Weights of a small transformer language model: 34.3M parameters, normalized queries and keys.
Each number is 128 + 32 x the weight over the matrix's rms, rounded and kept within 0 to 255. Layers, rows and columns count from 0. Numbers have three digits each.

# layer 9 attention key, 256x256, rms 0.0584, rows 129-183, columns 0-255
086157119163104124107145109134142113106121129112066108108165122113124101127112137116202128108169123114133128104109064116115118140125117146114124166160090140106092123137133142130136124153123139136125122109123155117148100130118119140085093118163164123122083124137065140135141113108137113137158109123141125170071111111091110143118111160073141086126142124161137138102173126120145129082121134112107121133160148101161124101124135106147130116115124117079106110134148119132122154194126145097124115132119111079154147159145082115157148138134116131117125100126159081126121148117122111124110109135109122125110122108124107130136168115128121159152110115121112130131129124127170146061120141105135166149112152119124105130145118091176145107143134132110144100125115112120137105139143147
107117098151083109116151159135142146092114139110135121163165117078153159113114158124140121096098179119146142149076123133142169119137115100142112101156108145118185114133130156142079115103132172142171145126141157124105141090141141128095134112162159145107116155151128103068109099113110139134147155125148166083161135130123119150206130091094150129098126099097120108110139142132136157131111117135130109137165127171157163115102142129132176168113136156132118120149118127089192123122126163072137128136149086133153109132146102154137103132162113116135108095172148162147154148098158131131135126138136134137120142128118146100123158109167142138123166115121122117125119144109167141138150127104140157127131145071132124183149133106112124100138104103138116120160137118100103170161122150
130104143132137136149141140103155162125072094133145123160125123127078129101195120106086121146114155127128095110139154080194136118133120122168143112147168124099136155172138091080108079177174126176112106137141077136135127121134130117161140124117113083181162139073178135135138119110170136116138139118109095130140148120171152140137161069135135145104137107077118123107099144100128132166142135120114158112119098151102086189190156136083142154180118087130112110116126160123130127084162109117151192151141127142129109126134158113106138131088106073162079142116117121089139121117143125153116145136155140163089136123120095093141116102134130121123166165126189164086109115127079120166169138115134134090119133178124125118083142132122126136121099141116141161124139084171120139176094150
048118137158126125118110034116166117121089073144123132114099120171110130133153145091123183141146134114121059123147065148071098186124136175136136156137123178142101113111079118111149080097167146127169135134061143136146138113170097179148163103174129146097113147142104160119164136105125109121114112132174118154105127112101124122143063103077139119117100131126133155121180085127148148130126118096177076152127165112116144126105140133109153079116168157089129106132170120082109114151140168116107108154119068140154125132097103109184123129150108095108152109128126121231118124107113103130144101127102135116120095114145118099128145135124115140198100162166157124103111105092162149168151129107131105133125099122096106147132125124134103108115162109087205153134102170090137126175148119
176102076117119113100121095084140077101179148132190141165109122152114164125081153124139101136115123068125159154128144157132109098123099159119128127132095084120120109092138118158158076092128112119166073135146129096153122130092147125113145160099158131111112125156146141111119133144115138126108151160164146159135152073112118105082121150142115168144165126133118143126136109164145131096073158166145162177136159113113153125121104154141175159093154120158135133081208120125108109123136097117084114139130145148150143132088150128173099124176166101131098167142124154084116132107174139108152143107101154121138102117129155132139146101116135095125151134158105145078139131172144110160150104151155163168126119126128138141111131137101132149109098095144099155136098175124129149123106107
131131103100141066156106132153137074122139127124130142171087083119118109077153096085180082103118096137131147140115128153209165139159171074099113102142083075183139128152137146137137137137117125125140159162131124125112136102120059128125115160083123137165100047130157123121111115137156149131168072109096126196090115151132118118098136126123181129106115095113163153152124169107166093181113108125126161127127138104108106202114088187108131157110118134171114172122178115146090192175120109172111149177147107088103177149123173161147125146081143120135120115086091131093135089106135100095164116152134160162135092075171139147149148151126151179168112150129069118185111096153137139086082190114128087111126126145143127088148133010118119179139149128118138105088152128133116128139115164
129152167143099150104083117116192190186151121068086121162150123107193070105060120107164111093123118164132146130169090136060111154135080107131129133120117121116141131116145148142126138101121182091067157177119139107117157155138113101136154151102158074089105133163083127171148152142144113119078139104126107113109111109124142123101087123093107139140178086108119116157124110109097122127112082082132140158135177112167124096105135138077138090144102141126162128121085106161121128153133134133119099116119153117139096163154085133072141185132120138091145171105145135098186111117058158142083062163135128175073105112101089115073195106119120178183118126123137082103181103127145182155075158182096119112115117110098134134118158134125169097087136162096124105150105142136152115082116153
091178103179138126138104142182151133118110104160163104209113137085088139120140147134135092099148108169155115123084094142093151206157155178092162111163087168135140149093161092140127124132137163109144134086062144123189160132119080161142190126123178168139044152129087126151179127207141138114133133138097118167074158131054149113094104149063152118110067168088147144137122121131112136118089124153116130071144132106103154093119145155094117107142171109135145131133142177125126114159157179168097089132112085124112092105072068146179132107086154108150145095123127100242085063149066106131167103156113112115131039167162098129137174127161142103197064155163171124232127110136139091096124139141177091155126128167131098147163168103136161178152175121109124123147121121083118144192172184
152174152153117148187091167121113162101143073127136121148119115183107102157083093152126078145122102180139081128161117086152100116094092145147177044153092075110085108088115165118169083106110129064174152157068123076084097134188128110167117117174126110167137098102173172132103110043102076155131159109139107200129105202118108104127140094121176100171170111108144101136156143166143134105141110129072149084112187134100178135161098129188119134130114120127143158145181117076078130135139171100155183150157131099154153102134152132177113151131143132142124101135120164112073093112094132040175131138134104117145099132066188109175149128110129150083112146137108173153101136110118161128160131077121123180137083090141188122146145099124154158134116069151109089140117124079121141106143137
125141133112109110049152117106147179108176133139099090116131129048112101119096125166173132147146115122129111154119130102069144126149081177121079166131144140083064078072131118206092128063124174163134093139163151097109153127170156148157134126070191161082185174163130150127085134145118088115095126173150094155195119124139159151143135136122135106190134105148112118091146057052127150091153126114154088151186209082164176046151140073086171091115134134069136107099142103167131153122159153111176069113101103129144153139123096097121112155164201175121099167109160040194118179096086135142104128099105129135080094110222163137183149091147071166131137093132163137098138176109177108169134139150107165140118162058100097137101167142186094093094113133099170120142163133110152103141145107
096060086099168128169187157069089132114143180109180124143060128150168156131137143102106128131154183070078159110133145094151169075156131123091091098082118084159110120166084066162091110128085160153183091098111117168105194144134135118116081183148039153199087102149090155062126125128170112172140098147078169102123157138108131108121083121135129154097088155113141135121120159111106172094140126200110144118119162200129130123116093163147138207085181112190176116142094150155180174173152120049130168181118142151081140168170145103123142111110120089128152083147194173031153116161178114094155179114090167167172164131096136150103116137145138098117178106173117188105094104135142115104097129130129127147126108125092186169171157132118150168178128089170062169128118160151114187161129115
071190125188091080061075153190123178073110155068123158148153162130163067108081127150190115143173066137166095106122104175067119165089150171114148186123136163148069152129130149148097143113140095112114088187142157066138094096156078165111214177142192102083098127172104088193104131199163129103070113166104119183082129133092125169087127110049122142158153076191138130179193079098121088081125047101144130094139186053161173117132131148087133074148116145091080113165156110152147131130155158204034017108115152165144089161089112108134168193132170156094085152132169081168142228131059141131117127162113130138119095109165146099124116105115141122199104195116111084138121106110161138169081130181127120104155162104127141096093144194148085132094115193096200137154144136119129105126145202
116173119155081124063162204116114204159174142122128098074148148171093118130110105206105171188092131110127154164098120133126155184134107135174149089112110110104105098064106087165147105091158122154111136125164071141112165134136174090146090063132092138093146147080101132139172121114073123155135190133148081144157166089132176093097157141153110123125161150118106106114165130133103107111154136102141081160129130118182128109126140113152111116109165101153137108124182123140079112066100154105136142099176149153109149127091130133142087109106189157134160168125112134106126117129143142150130178114130130058078135133160154134156137108162111105075163092150097129098154133104151135174130060130132131112178130111111117170130119176130132124151105081150116133123119190077119084169157140
102202138061141138170135148181117101109156132119164161133130168159112124121131132111176134149150138164087108087156111115168067135108124090141078058142093120129112092055171197170093200103106166095150189134130137135174053107160112139176159125093124105149096112132161146095145114096136157155126067153102078219079148120051111104209134109183164122059119094099109143115124221101176136159148072176142051127067136156143145194105114129154185092119142126159106133143145139078160093111078122208073120135147110106153148095135166161132186229081155132160106155092115117116106080071130123105182069108175104213175064102052116150116167091066137113124085176163123147174085119162191142103145126062068082123131142142213060173030195118156197131131133145093090185113151158090136147142059105
131245178101078113138133129203133164066080131091123136097081144100062079162066187130143058115161182147135091127197074104101106128120095132151143110104166162150036146096143120180145180161112143148043193150070093186171122112176148121169121104072163077128102158229102144156168099213118139131125144158177158135111095167120092131169140101132103083123077084143100112142181065106111140152141104134148084155178133141139157087132108142168167139145128075111112100168075066116122121081111127141194108082140173096105196066102116152118161160039115187151120143130143113155074112090137150109178139125166076123101124122114100167156114115127147116122124086127158150145182163156152149119154191101128108134111136127174169111149100138127095145110069166102175196081146087118121086069158143
081131081153095110088140112160115150171149190097157161152162158025084116164102136110152101082118146076082145150055108205147090102110141117149090109154130134153122156122141155095140171138149164158114108180117109136159085112174105124091156230108188080078122121173126191141126111144069137149104108087045090090115086070126112178108086169069062068116067136164091164143108032136112104091075060147158171162255175112154104107096176140117218167217139108057130061096046154120159069137169165126072094098071149103155103128096157109085081115171171198109157136091089066090082152075141128158073056157073156110124162148152124155087096165155124183145147137069164122148186109131165075100125162173122128178108158156101084112149141151099078115052075055165133116070104141104088137141158140
084157144155097144100021170124128207164158042062225154148135180123117107144099134125106063212164104102172143134136119151114126092075144096110082133110101132210104126130124083149062156138139116067059169066107255150087104111189137160147037176126185076060194115053000129139095174206077119097132066214153122115033177180118107121050139159153092146106106125110082176168200099112053067146135120154072060037174092055124145148114161151101047089103124152172144122114102087134074179058102161144000091077069077197130072182108128132136080170096140153130086127150145131131083184135144051149048106106091100138141108133170179093159129200095235055172162207128184132136056130137146198118135150147160170083179112081120161091166081230107107111207198186126158202131084130137095049059055076
147132156255151128091022095189160150133113076108145102221122147144112168138115185129166133171148127091137172126129111111101091131119117182017095142161153212122112160154177071177141176124135114082195110159144143145215117096063131191140157147154141107163110127095142119204117116212150168074199117169128151212098134123096117167093124137109142147143135143127052159159188062100129193101141116099123114095176178122136170087109090128105117103116114106075077094149070204155087140180180120219185099129124102139146194137104129091190140158088088125103098181169094188180161097137086087151158119152162160119197069120177072165123098118069143047187113184116182190191178113133157145114183177166146199151076103188142136135133121131181091149133128126062108129137223117192091145121149107
011255175199160128092121148219168161092145156138066131191133186132106116119092195115190171082155134194187074115174037177063117149158147123102140097132102169119101107133197159090117137146149126034111141174128169101205157107151124123163201166148180111133092135156110154218103174157146138098073093134158151204129108155107155179105107084054057093133096092110081078156098029137095075099164053129088139154170094091110178135143122190134035102166143150060145125178120192159093075136174215212080086042083098122116098174055058147081180147179058154134150151132100084174157163022033107121120072154097060168058117178132088069134133148131146148163059189101092143182205147152068187123085181186108101146149167160150122023085150175248169069063084163029176049200123128135155077094157229
100186109150068094052102225106130162139188151045094136109138141063129055164120093200187119135133126145201099123113081146122110248178126099109187148051099164116000025168165119105144179063108103139088151107108123153094135071161118117146095110124149135102166140152090083118110060189128126147128075164136138133144135158113079171113136067068132157163101091165048095183119078097127063112128110101132106092141087086096133129139150157128073117117091154060104086209125133161123137138151221116061078108058141179141061164094108184158087093119075158149121122135152096149135207112043075111058170129109104127144106110216145160179152135089187130161142100121127102135146155118119140112116152165213133110131096129043150117185140184197046084098088196051195147154090140074124022073056161
160064058082186163076212095039122038093155164171196076169130070085129156175129210073035146157125104022133137171185199073177200142196122126130099147120135190130212109171124113176097123155149168164132089079160140136122158143106126105203126084113146216114143091175182097065161119095132134191172134095042204088146077004165139136106095216179125090122151066105155172078110181177183107161108214070244133185123087139140160157116093171165147159094127050206094077068143102111128165171093144119168162164078092091118119168184152084136092056105171158109133099112154199065085117145199133112154141088150146057194198186137088116182156154143118112136120081117154141176096070155109122170178118146128077175097129113134121206104109069143138118207120076246039187131089075082135208150189080
118119099126116115130188100069188103136148092171128069144140079153098100092165117131120147107089180091070118137077110152091123192141057112115122172154136116084148137149114119131085085138167114113119079090091090094091111116154120128131163137094136144124132115064136082132068075067130075116220127136093169107163106070150095118111165139141114116126118072139110148106090194131143158151106154066160090135111165188135166086146138061115137161067154107099165173147107119164133118087116205124141115151124079124177160152162146097161129170108157135132116172136135136117174161117116085127142119107079073050171153082180106140162102152151144117101066101081130190150133178167128066112084131130079145151150156113104090171098112109083129075114169128152124126150111098129143168184173106
089145158187101188157028125140113139154110111137127105098092149141071065133177122081153157152082151148065139096088058168138174156134087099138108088105125081153142091120077165095144117136149134136184143134126135189150163133138147107131094128071128175111142103161121167089185163126175129133146103085149136111129165130095176118088076182135097157076121175138123140068134100114147124089112133123083107128176114167143158139118122194071072129170159098133100141131112144137108145127135146107128165082066116088091111143150094108071122115118130097113087111123150102099151093085103129097194121120153078087071164169110144144109149146105099156171130109125096153109179164113101089164147180159128147108050114095156118127236169154144120184105093138113035095152115153132151083151097152
100167121141156066128158156155086221155147150146155138110115140124077109108146125094121168143180168095086197182130188138145091102108104149125083118115097053154103106122119110148137186121108123179169140131145124151172151121183177118127118177115137105125111123154128146061106126177154088148140140149173158189128126154124150088142113115128143078118133126124126129146213099087128141094140118137102107156171119145173111131077111164197193145135228117188125066089106184095137147123142138128081136102092144140101170106113206110119137117168136152134099128129151151108119095071197107110119151113159135094093169149075151137085113100123092138162130086184165134114149057086172148153163111134120045143106127129109102070139168099146144133078113141139126195082176077097119130071148172
080142139116178132121175112099115093120135179140115109118142161104125118125124125121057102080177103080153147142154129073137107101131093134079152105181119150118154164141111115089104123130162078147131098143136155078076088123123148125117109093073111114112109116072098136101094162083110127107110149113132162097100097135163107135151118135156158229176081143103135179150105141110065110110117131088151127133092135087080106156134146135152148138121122170105118115062176089159084100121105088117169108118133124105121119121158147102107135080081132129143136153153159201141152114113160120127091093144129136125132119111107147161152137155154102075162155149093085118127153157164123122158137108148156173132116090113104137139177084114033111110115194153155100134147072119129150146142100071
073190163177174127096118128190149182085184158112078147089114160126134076122188108180182107109145146107123163068136104140126114113180105169186135157130104126118153087200107096090089119119099157141155169151164212167058141165139164129124152180162107103125127154121135127096178118138115156094103129146168168107110099148133133200168160150174089123127062131160142090153120130139111100060132100129137078158118089119109175123156125175156080114162107162133158133139087164095131102126176143137043144074070157166123111147093088125148171178131104119154126098112175133116133157092095138112144126179073123118124135176075082133155070167132126102113084145132068211158170082114089168142118147113114086121144161153104142182095144152172155112105120148113152116132127083128121100131107135
154185095114093105088061175087177148131143072086084102099120130142165151124127081153128171137152138144100133155147167162171154093110107131183098115116119137157174064066108059191142130141101070092088157116106135071097103162168102131124101151116135158091134118085128099093170168135084080141070126170094161115163162111152211084111148091177144104139119122124149137124126130106093089138164110117138109142090085093130139130152152133181191123107132122102183184143151120140197162105185138105094109156097120097100134177161086089078086147115189123120125138108167114061093183141152081118103091111118118157122063176140161146165117143136125127113129153151200128084137121105132132099072048155155121122090115075114166119097139132118134125114173117129182159127146191114175150103100058
130115075097114147106160123118142150134133111079152124119142144110094105084109108174142109116123129101110158149081125216080132166115121157125199110128114151136111115139099128079160144121080100124064121184103134108142126115161138116123171122142156154082141153104157128132093115154094121127101123138170147164101108141126076164076170124201140181135109146162093128135138109113108152104149090149088133163154114087167122110111161129123111163137151093095087104117190117101165137146125140141099151172124136072140115141134108143107133106118136125127109167075134138119108135163101133128140143135109136158093130121139158119174089127138173143121174115099103165108128078164117098166127132213149117073125141102197113124104142165148148098142126143083151157169108160125134086136126103
147099150064180186132072109145128091143167063182117113159167049131171118121127107166166134097092157083108109121137133080111097164120100117152146104120138200134169174112121102131101136120128148114108131095125128104162159163055138150122126085193181156125094168123092187131172145138115141093099071149119137131147149135077150104089142092153126159140108143183120123131115237108092084164160138134125093138076141079085136087149100146134146156065133125116106169127131052179125072119120110095143192155142096174150182066122120146154078124142144108089135135135124154126112140181113079132168092130127127112137089132145126167165123130177145116165088107117157139108138145114144095145097131158147117115094100200148090113134097110112201135166167102128118134163118198175128203148117079
165115137110126100118125086184140091152210137183200072142107093081136116114140122096168099080102068076140079085147159132178154103107133170142116117112108132206156165125127089113079121092134124120170117088126097117112154166127128115088132106125150098115122109139141135137185112066182134137162146090156123139127133107160137160132037110134099138141125158120040126127114074157125107128093134128134125111116134128148113149094130096143133105144172121118083131086150094142087100119130083158125136120135101149127136135180149147160111083166155144142091153058099113169120098101123130135100160149159091105103111158167137151134049127136141195158116113135103127097114124109113129088122115146113141149114134136123130113244123121072118113098107087177092113122129088144176182122125045
170083128095125134164156104172129099089125115134129126135141123157159134144139164102137200113116119128117115119135132090126094128103120161169110145152167085103141139105063133141139156109141119106121122140153152133074128088100135141156116153124151090071135128201133109086149130144115088128157085096167096097092121106151125068169101100143149131142168129161148108103095132146154095106134142153088128143100122157101108134168089131129109128094114107138139117195123129115135118083093109109130119166166097153139160135174132107163134114115118101117127114102119140144153101170198114131112159161139098194141125139103088149133117115087126169116136084130122112125131132157132125162121142078151129119169113118076130111125153106119152145162103111085166158112101101140142194120101126
160172172132128114130187086111157118169119146179108170185133123113140163133104137085187150140080120108069142118175059100142099114122170109100122063083153162118125141136134155112086153162123166108112152105070114143162153150148114138118091103160109142147137085083154113137040106105123104138177083052147153136169144064159087118074174129121082075109144134146154179136179169160161149114096101081136134124170174168140168104122103099192202179126130116094141105096076126136153152164086095116141129196127086111154140164140125146153121105101124108117127102172131112157130170133130104124133084161153147124160183140065117161107112074079103167134072147162202164161086071160148164125119094175055143123106125111144122092123122078153137118105114096153086117129101114106167136123122184
167102089098111153167109156061138102098140056065161094127123145092108096122124066131137150166155130083122166099154131094125162142113134145143099133093086107135177149082129121189118126105161091173131141111112121162113088116134093123152122107086146144113139164101162111079129137082142142124096123082140196112167149088142187082094107129183182107095161175144099163133152128145157136128144141113128166080088154155183134164165157160076115099165131143156122194120169117185159125133127152082140162121103113086183129137130109129161131098099159106168094164117149146118126122176156143120136119114111070075155135094149164114130139144109108125142139137105107127089114135128214093098141151140130117158124079148129116154123082118081178132140161144083131179126114121102126163146093127
113123092171086133123115185159167121139067118099102098143191127136086131123159130114108131137123145115115140173092063108124107146127151196136167115101163163090096168114132146062086133139111131101115091130128118124147133154102124127133147093099137094116183122144160141159136158113101085145067133120132129170093092153111095147095193135114185136136144167195129125123108126137099188122152142086175138132133160073077112138129118137158165093159126135058127153144103132107122140145127098176134174121137126116112090093093155093165147132102070112114117156131128120143118155114081152153145094172122147143100137121138130145123115058169134115088096143161143158173161103125121143162127181106112148120094111196157096098148097147121060104092121103124113117157116138145153106170172132
112099159155125147131138157105111154167145132122140136149141110120146120152126096082122159104134097110114124151096212053188130105151125138106148085121130140146146108091120129091073139115105085110131198126197146137120121074090131111123139116128169121118134156149141137146150166135141136116111093130152120074097089125102173100091112163048109152124110145123139149144126159148144156109150147150109085055098120132157129113139163123094083100159097124133168105197102160168109102181100156161124069151121147120139080136151121160085140073154131140139117163170147131096165083122113201150146113092116158134128184200096111083154120072078151143113128158152088105107137079103100137154141148154093105175127107110151127181157185085104158146130128109191123153179155123193137143143127105
134150113140155119152193109114173133134137169108134126090113117107118110147119085119147110093069133114171121131149119139135162143149175105083119116104185161150106066173166093159077077088130138158098152104190141166109065118124130099129110115115144090127159154083160109113102170090102147129154077076112167114169130094123152091088155141163148148136072115109073108113119071093118080190124112168101138087071112112127101127102139158091163113176146114110156133060124152161143195144150139134105117120130073100165124139141155102177127070068132156195118158138141134094168138108111162113073157124112090177185143160129187071127120155113145085131144242106137088112125161089157156071119067182079169162157126070126126126112130147137142081068155138124108092144086072163164115123112093
133133147128098120105143136157097110111097149121058091101113149123149109110146148139111125182103145080107154167138101188139209173101155143107143186088108129144117108115142113148109143135098108139092114137146060179150114118104167145124142100147071166096124135172141130124114104110113155147152156128100123185166105124146150121119086171155112185173103126140112180086147093085122108138130173101146105181157186152093126167126149165164223135102149109074095172135150147126177107158121119126151112081132094094081137127164160122117140117131151156089178106136137094146109152076181119156131128127165118116117107145121123090134088107085133176115088120082134144128118146170113105169123112124061147085130128146143081133145105096165093123101102087170130081161175086126152142120149123
114175130223158123087112192157101148102175125111076169177113131164094152105113125159157142141081108174101100121104137173180161071149138108139148126108114106114151081134153133148097105146151098056104138110092143114142161172110149069119189166101138136150112109114085157121052116150166193158151116179098093157128134156160098107170148101120111112145094147093144120165115126094077115086139109151093084054203114124128136116118116129120077137099119129152167136207133130142100124120139213187090112104105128154101114138126105178122124155202074093121159083159097167159119112130113172110174123133078117106132059134166114161141130150128113106148105170157118127136131123103124157120101114120103119161084137149173133113157161175148136132150095186139133082104144178099104116083166143
141164157197161084156103150172113131127150116157127150132138168098124186104148092142066174142127108108134123142109120119103126093144163102149074068134137085136123110099158216076147137134131139099100115122065142118126158109141095108129104117112089094107167096123083132113096081141136058178091146174121087095146136154157075143088169150126130077155141122102148054156170127114089089147141110149137148129162119133169151144099141122164187169107174146152133124133126122125116179168134183145113176100128080123114168102171176160123090085103126118125117090189093067096143103130166093122113084132117161181127113142088122062141107134073148124160126155122149139097102065099157127172138084086109108163124132122139109057101113143106082164097132154123113097113149128108126123133118139
107158193179099157129125095142084114138094132154110131150169138154082116186122119111167074064059162122134128120066080095114088100107183124072134134125088133090110128060122177070165138108110115114136105122172111154130089107127166174120159153149057106139181140110116199122133108147142118150119148100163120090131150174101125154169133095149084108164153160129110117130119104132128175156100136151156160129120154148150094154143118102136094106158125090114141120137141126104134159096090139159162139139154172093120125134156104122127104098105110115146146165146127146115145118055181166098154156160134151131132197112109157127088092095126091129137136165077125072133168079148083117125134136145144167161105108154138125115131142140075114143089089163151127087130165135156110129165145148
140122125143126077156117191141088159111140108090175091101028155112088166141114148136141110121120209137157145188115089166121116156155110099119117172132144119138116145133106110142105149113131154141084144156152161175160154128119107138116067141124120117113136136144157084135082140110118151143162149114119104113125094129089135165137155128106173113117149161122147126122118162130133122091167130155091122117137123127130129125136103105112088087111107148103142131129132140155138098133193143143095099117137104137084109126134160150121141143135103084124117139118138137105131112179129109115096157110140153147097129109117142160090094184132142066110129113107172155139169153116148138143128106125131099129125146107118147086078154164100123123099149189142097167126150123090109143142158107
185097187139117126106183133148145159151156119104151147126077150085196136105071128159147156091069138117126178109129114108161156084092133104123159074124121142154149139086154137153108155168105106132133170136121129137091104078183145125114130145143169121154095082158161121125140072093094140129081113121155108115136149131148128064104134131128094112134129124103159147145187139145099147156088115126106084045167133142135149148147143094127137163175098119108140158143176126117129137168110117116141088131172151110131188173122093175172101182136174107101135100098096088145138101126130115094161093157094136129104116119131175134058141067110143191178157124116144090138117100124085203119134148062078013099114100138098175149046107099126144105216122088162146067125104156069128126183114126
113143066127139173124060140108125118115185128084104147122130099136106114159148126083113155112113157149110117166158136137097103175127137110097132157129106142111115122146114124133141155128090083077136091132142141121145071162103102161102146152124179127125145148137106116141163124131130127113078167120141129143145128102125109125111115124112117140149160135124068122147083163179134119076140128109128117133157124078152154125161162147143129125176138166140098101122135197212126132089155090124087100112117137151159109105139159129085138121094120112149167113108103151089089151109163171141148135115130164117163189162109138157126102185154124162166103124124145104107117128143093139110145101086111145142114123099075130079176160114122080170194146097156088140131124144143137150079140104
142148159110159163121115097094129142146114125157171087134141133046133101109125111076117115117137119138142165096111140092108172099134116108129082121112113167136091120080149132161182115048137140101148133090137137121125120140120096155144125169163090113079125112137140099156131153165133141129128106121106150144123154140183144139119105131099166149059084134111135107115153197151142140157135148140147078156095072127135121106180094130137134148113142160117118129156151128117150162133135103046111118146099116109115164112142153103146104140150128119120149105139138111110120132153088118078151094124109117123102106079133128090128125165131119142091127125132165126097129109090103120114068174077126166167140097051174121130101131076102132152137124110146156108109160148128114136127108130
126160094137160141141112106158114121153122154166117123161144113120158139200112116099121124148138080147118065061152128102110088146113210116105191125093124208124120111181151132118110146136169155107117123102142151129160126136130088088111115109148135153168107142147151119146118105159117147126099130105085095123179109090121127192161188096154118105101095081125140096150092113099098117111120110091103104136106200135110151126164142129135122108174121159125079130118073147113127077124163114125117099116112124168107117119179183114144145162094104166231082111100116112095138158125120162196072106169151214138125130145160108163155131136135125131185102167128122137070138118096087132117096124129157112118125121094100100061160106125104116141170151101145110147148119146137156130177131176
146146089073083170207124123082123123118109126118131171139172134144113114173088099167137117144158123130107149114106133165099107146101144165108179091128086113137064155062113175052141123104092135130121102163178090141139147155107095157134147128198162143127161159136051120176138121163082132133162113147186101157074147115115127074088123079109143098139200098115098114140064098227154047168115139117146132171151210143101087184108154103096110119095143124094117059148120147094138118060050107127143108109117164071119109099176092127102162092124117109140116178127108106077115167128157160185084126177141108201151192095102063101116131075185139130077159111127190079112107172134088116154091106194151121120180132141093129087207155115180093146165074156104179162174082114137184103159161178
132124165134135155144151141136084155110062134131136121199148172165152147128144147091155138170132148146165116121107101059135137141078107129096130144127114146096076132167132167170190173111130109121122104116124195178091188149110150131106119174139119128138124148142119095129106173123158107141122140125119122112070144174144161126077142120106135119106156133115172168174149161105158130035129153153150115096125075135155085158143119067129106119147146116126122153111111140118113092142127158180133152154113122127120095113113106120134164097168098066117163098145093135166140096151142178141128159115156160092168150160113117152154119107073114121111141177124161136125132097188100113172168094148149143173086141143114161173081124130137100150126098145122113078142106121167077111106171170
109122178157131149097131142127134151143152125117111164084093163152142157090147156115118159102099125131114165131117154105143109117157172167077106094148142139147155108090122102190142105114131125129134195106116166155153091148158137116132109154087140115146120162135089157111127118117136104105117106121145160115103140167106154133117100093089099112133144127140112121128100123122121080122097093133144103095160086130141104115134096148131129141177164163148062109094179137160122115177136141135161095178170160160109152104096055157107134096112201174110157099143123116156161124158125125100140109133108100087120098126137203070148165092145149152115174128102125150099166139120156125140129137109082123156130088093137102116153124130100182163211111129111103101137078100140171135127110162
133081148160126157105149177146142118092105123125133113147139094136156115150163113119152125103093128197122123096115127062129155165131056091153104185144133151142145081135109179165131039131050050085118131146122121107119126118168143125147114142127141151121078131129154169109085119112128038124136143139100146085083091140096136089140142142145142147084100105118104125136133143093147189156136136088137137114098126147121177098132068125085162154178085058112105058094090144116136124110141152122058124154104132114143183176117107113178133138139088091111126132153148140095097085120120141138160130115129168165168073110152148098130113219093157161145137097165110108128103187097150204179149182127099092105119087133142116119102167126164138164158153085107150147090154120075122084132115190
075125110184083109078154204150094132119142184105089166138075113143119166054104148117110113138141094087142158150119160151126126131169138120068140133150169086177135071158107141166098057167101110097143163107130164149158182167154102143143092171162114115094089121115069161087116163126159167090144108160068184138085174112099166050101120149124115137101124119102127160179143119128105143089138139100151070124162111156097106149067068140124111103161125167172107062139149088166125149135112146161093148090070146139117189126095073160087126147110117125144164149094164060112162121080114090158178142140102118079095161143158148106112139104117180094113101148157123159217092155130115161098141156176105064164112084190155140179142157164140140120110160191111084135114119121121093070070183167
076131114135101120091119157153132174117176162121159133201090149151048084147124125154175166110153118076127151141112145133112114103151170136112121111129129121114127103134072098164118113138205177064121103110139151129100125087102145105049130145138164114123105117209149100143173113125175145114122093123127113167074179200121158131175102108190118134135136138120128126125158122117109098063117129130135028103152141135123132155161134196092076165156116159111117113189141129149025144163134105131047106131129127146096113146109110157170154095167129105140133193114162133128103142061123137151166161113114096133141102151204131101178094163119116085123109151174133162140111157147123107135162158107076084120160145173124091117126116119142149155163146116169109101171104158138114091093171171
099152064143129154130116066155144140162108118174177089152179144103078181142138075148116131081144146132120126139117120122122117168093131121096188121124104134171149158107115175049108093097110138115161134109187097101162158081104143122114135134192132136138166127105141137159162164110089196159165133165140162129083166077087148087148204122122122135141111098058133132117125174148150111197107122172136105146169178097159124131105159073116134072125114126126103082139086110172115174110085139121129156084142133086176116092109127075110192124119044099103128165130093122136164132061077083132140145093153110135162163168171096110140107068134126110141124133114125136131152144131107130152157134187141127151143127183174136125096166124120148107113149155108138102179150188144113110136099099
093151106114107169176123145115169150170118132146152120125127129081114106186087082134129065096162097153072189090085119097116113111099135078124180124127071124152136184096118154139103097123105153130083107097098135093133150132120110139145174135162136145131051144092194121089105138184127160145149181158142103133130098087111172131136145122149165135129123119053098158130139138169087129108177110129111102161125169141082161083195130130142128118106054117154161129147154106078166092141126147091124169070104083141121168118112168069105191143115065109174114147173155137091157110136076140123108149155103122119081086102155119144126159140129087079131152079172173114201088136102144156123084139137051096099200168152131113096097118102144196154131179151126115149181132149083150145173151115
146131150115084147147145143119092176106092151110107139160117099165184130124134178137119156141103091152162124125128122131116100104136172108085158158144137163116132159114132142198154116079124100104128117125138082165106137169142195163091151146143110167131093175117086145145155135106146101144138126167139162083102139141114143135123167102132095158163146143139078140161137121151103134108118153133117144112114143128118124129129113123092103160089143144065146094129141137084110136132162109195093147137148142135114106127125093096140129137137117167086163120116082115146114130154131141126171118121114120093159106105097118140074066102150133110101133129180136068110162112109092103105083140151145166144124164161083139139146139150143120133103103144103170122135175168132144112151159097
142151170167108101136129146150119142127165164142073119169115109104128125112165114177142072132160128136111157113117064141175158170060174127134136143127122151165142152130131103110082107127131155144121131163111130150157163109091141113078079104142117117096115103140163173120062121150138170161148099133102128128122081111114079140134110181090146118118114112154155131089165139121114126106099065109107125129151121127111097063133119121096132096109101118114115158154133141094124155162118118103178145145134134115096152132122135126159187118114136144130113141119129132147141116100156158101135140104128144152127076137130094113152124126086155127119121129043100194146123096082104175128120124152102090090126167151167088094098140102117135154168109159111113132132111111135094088147111173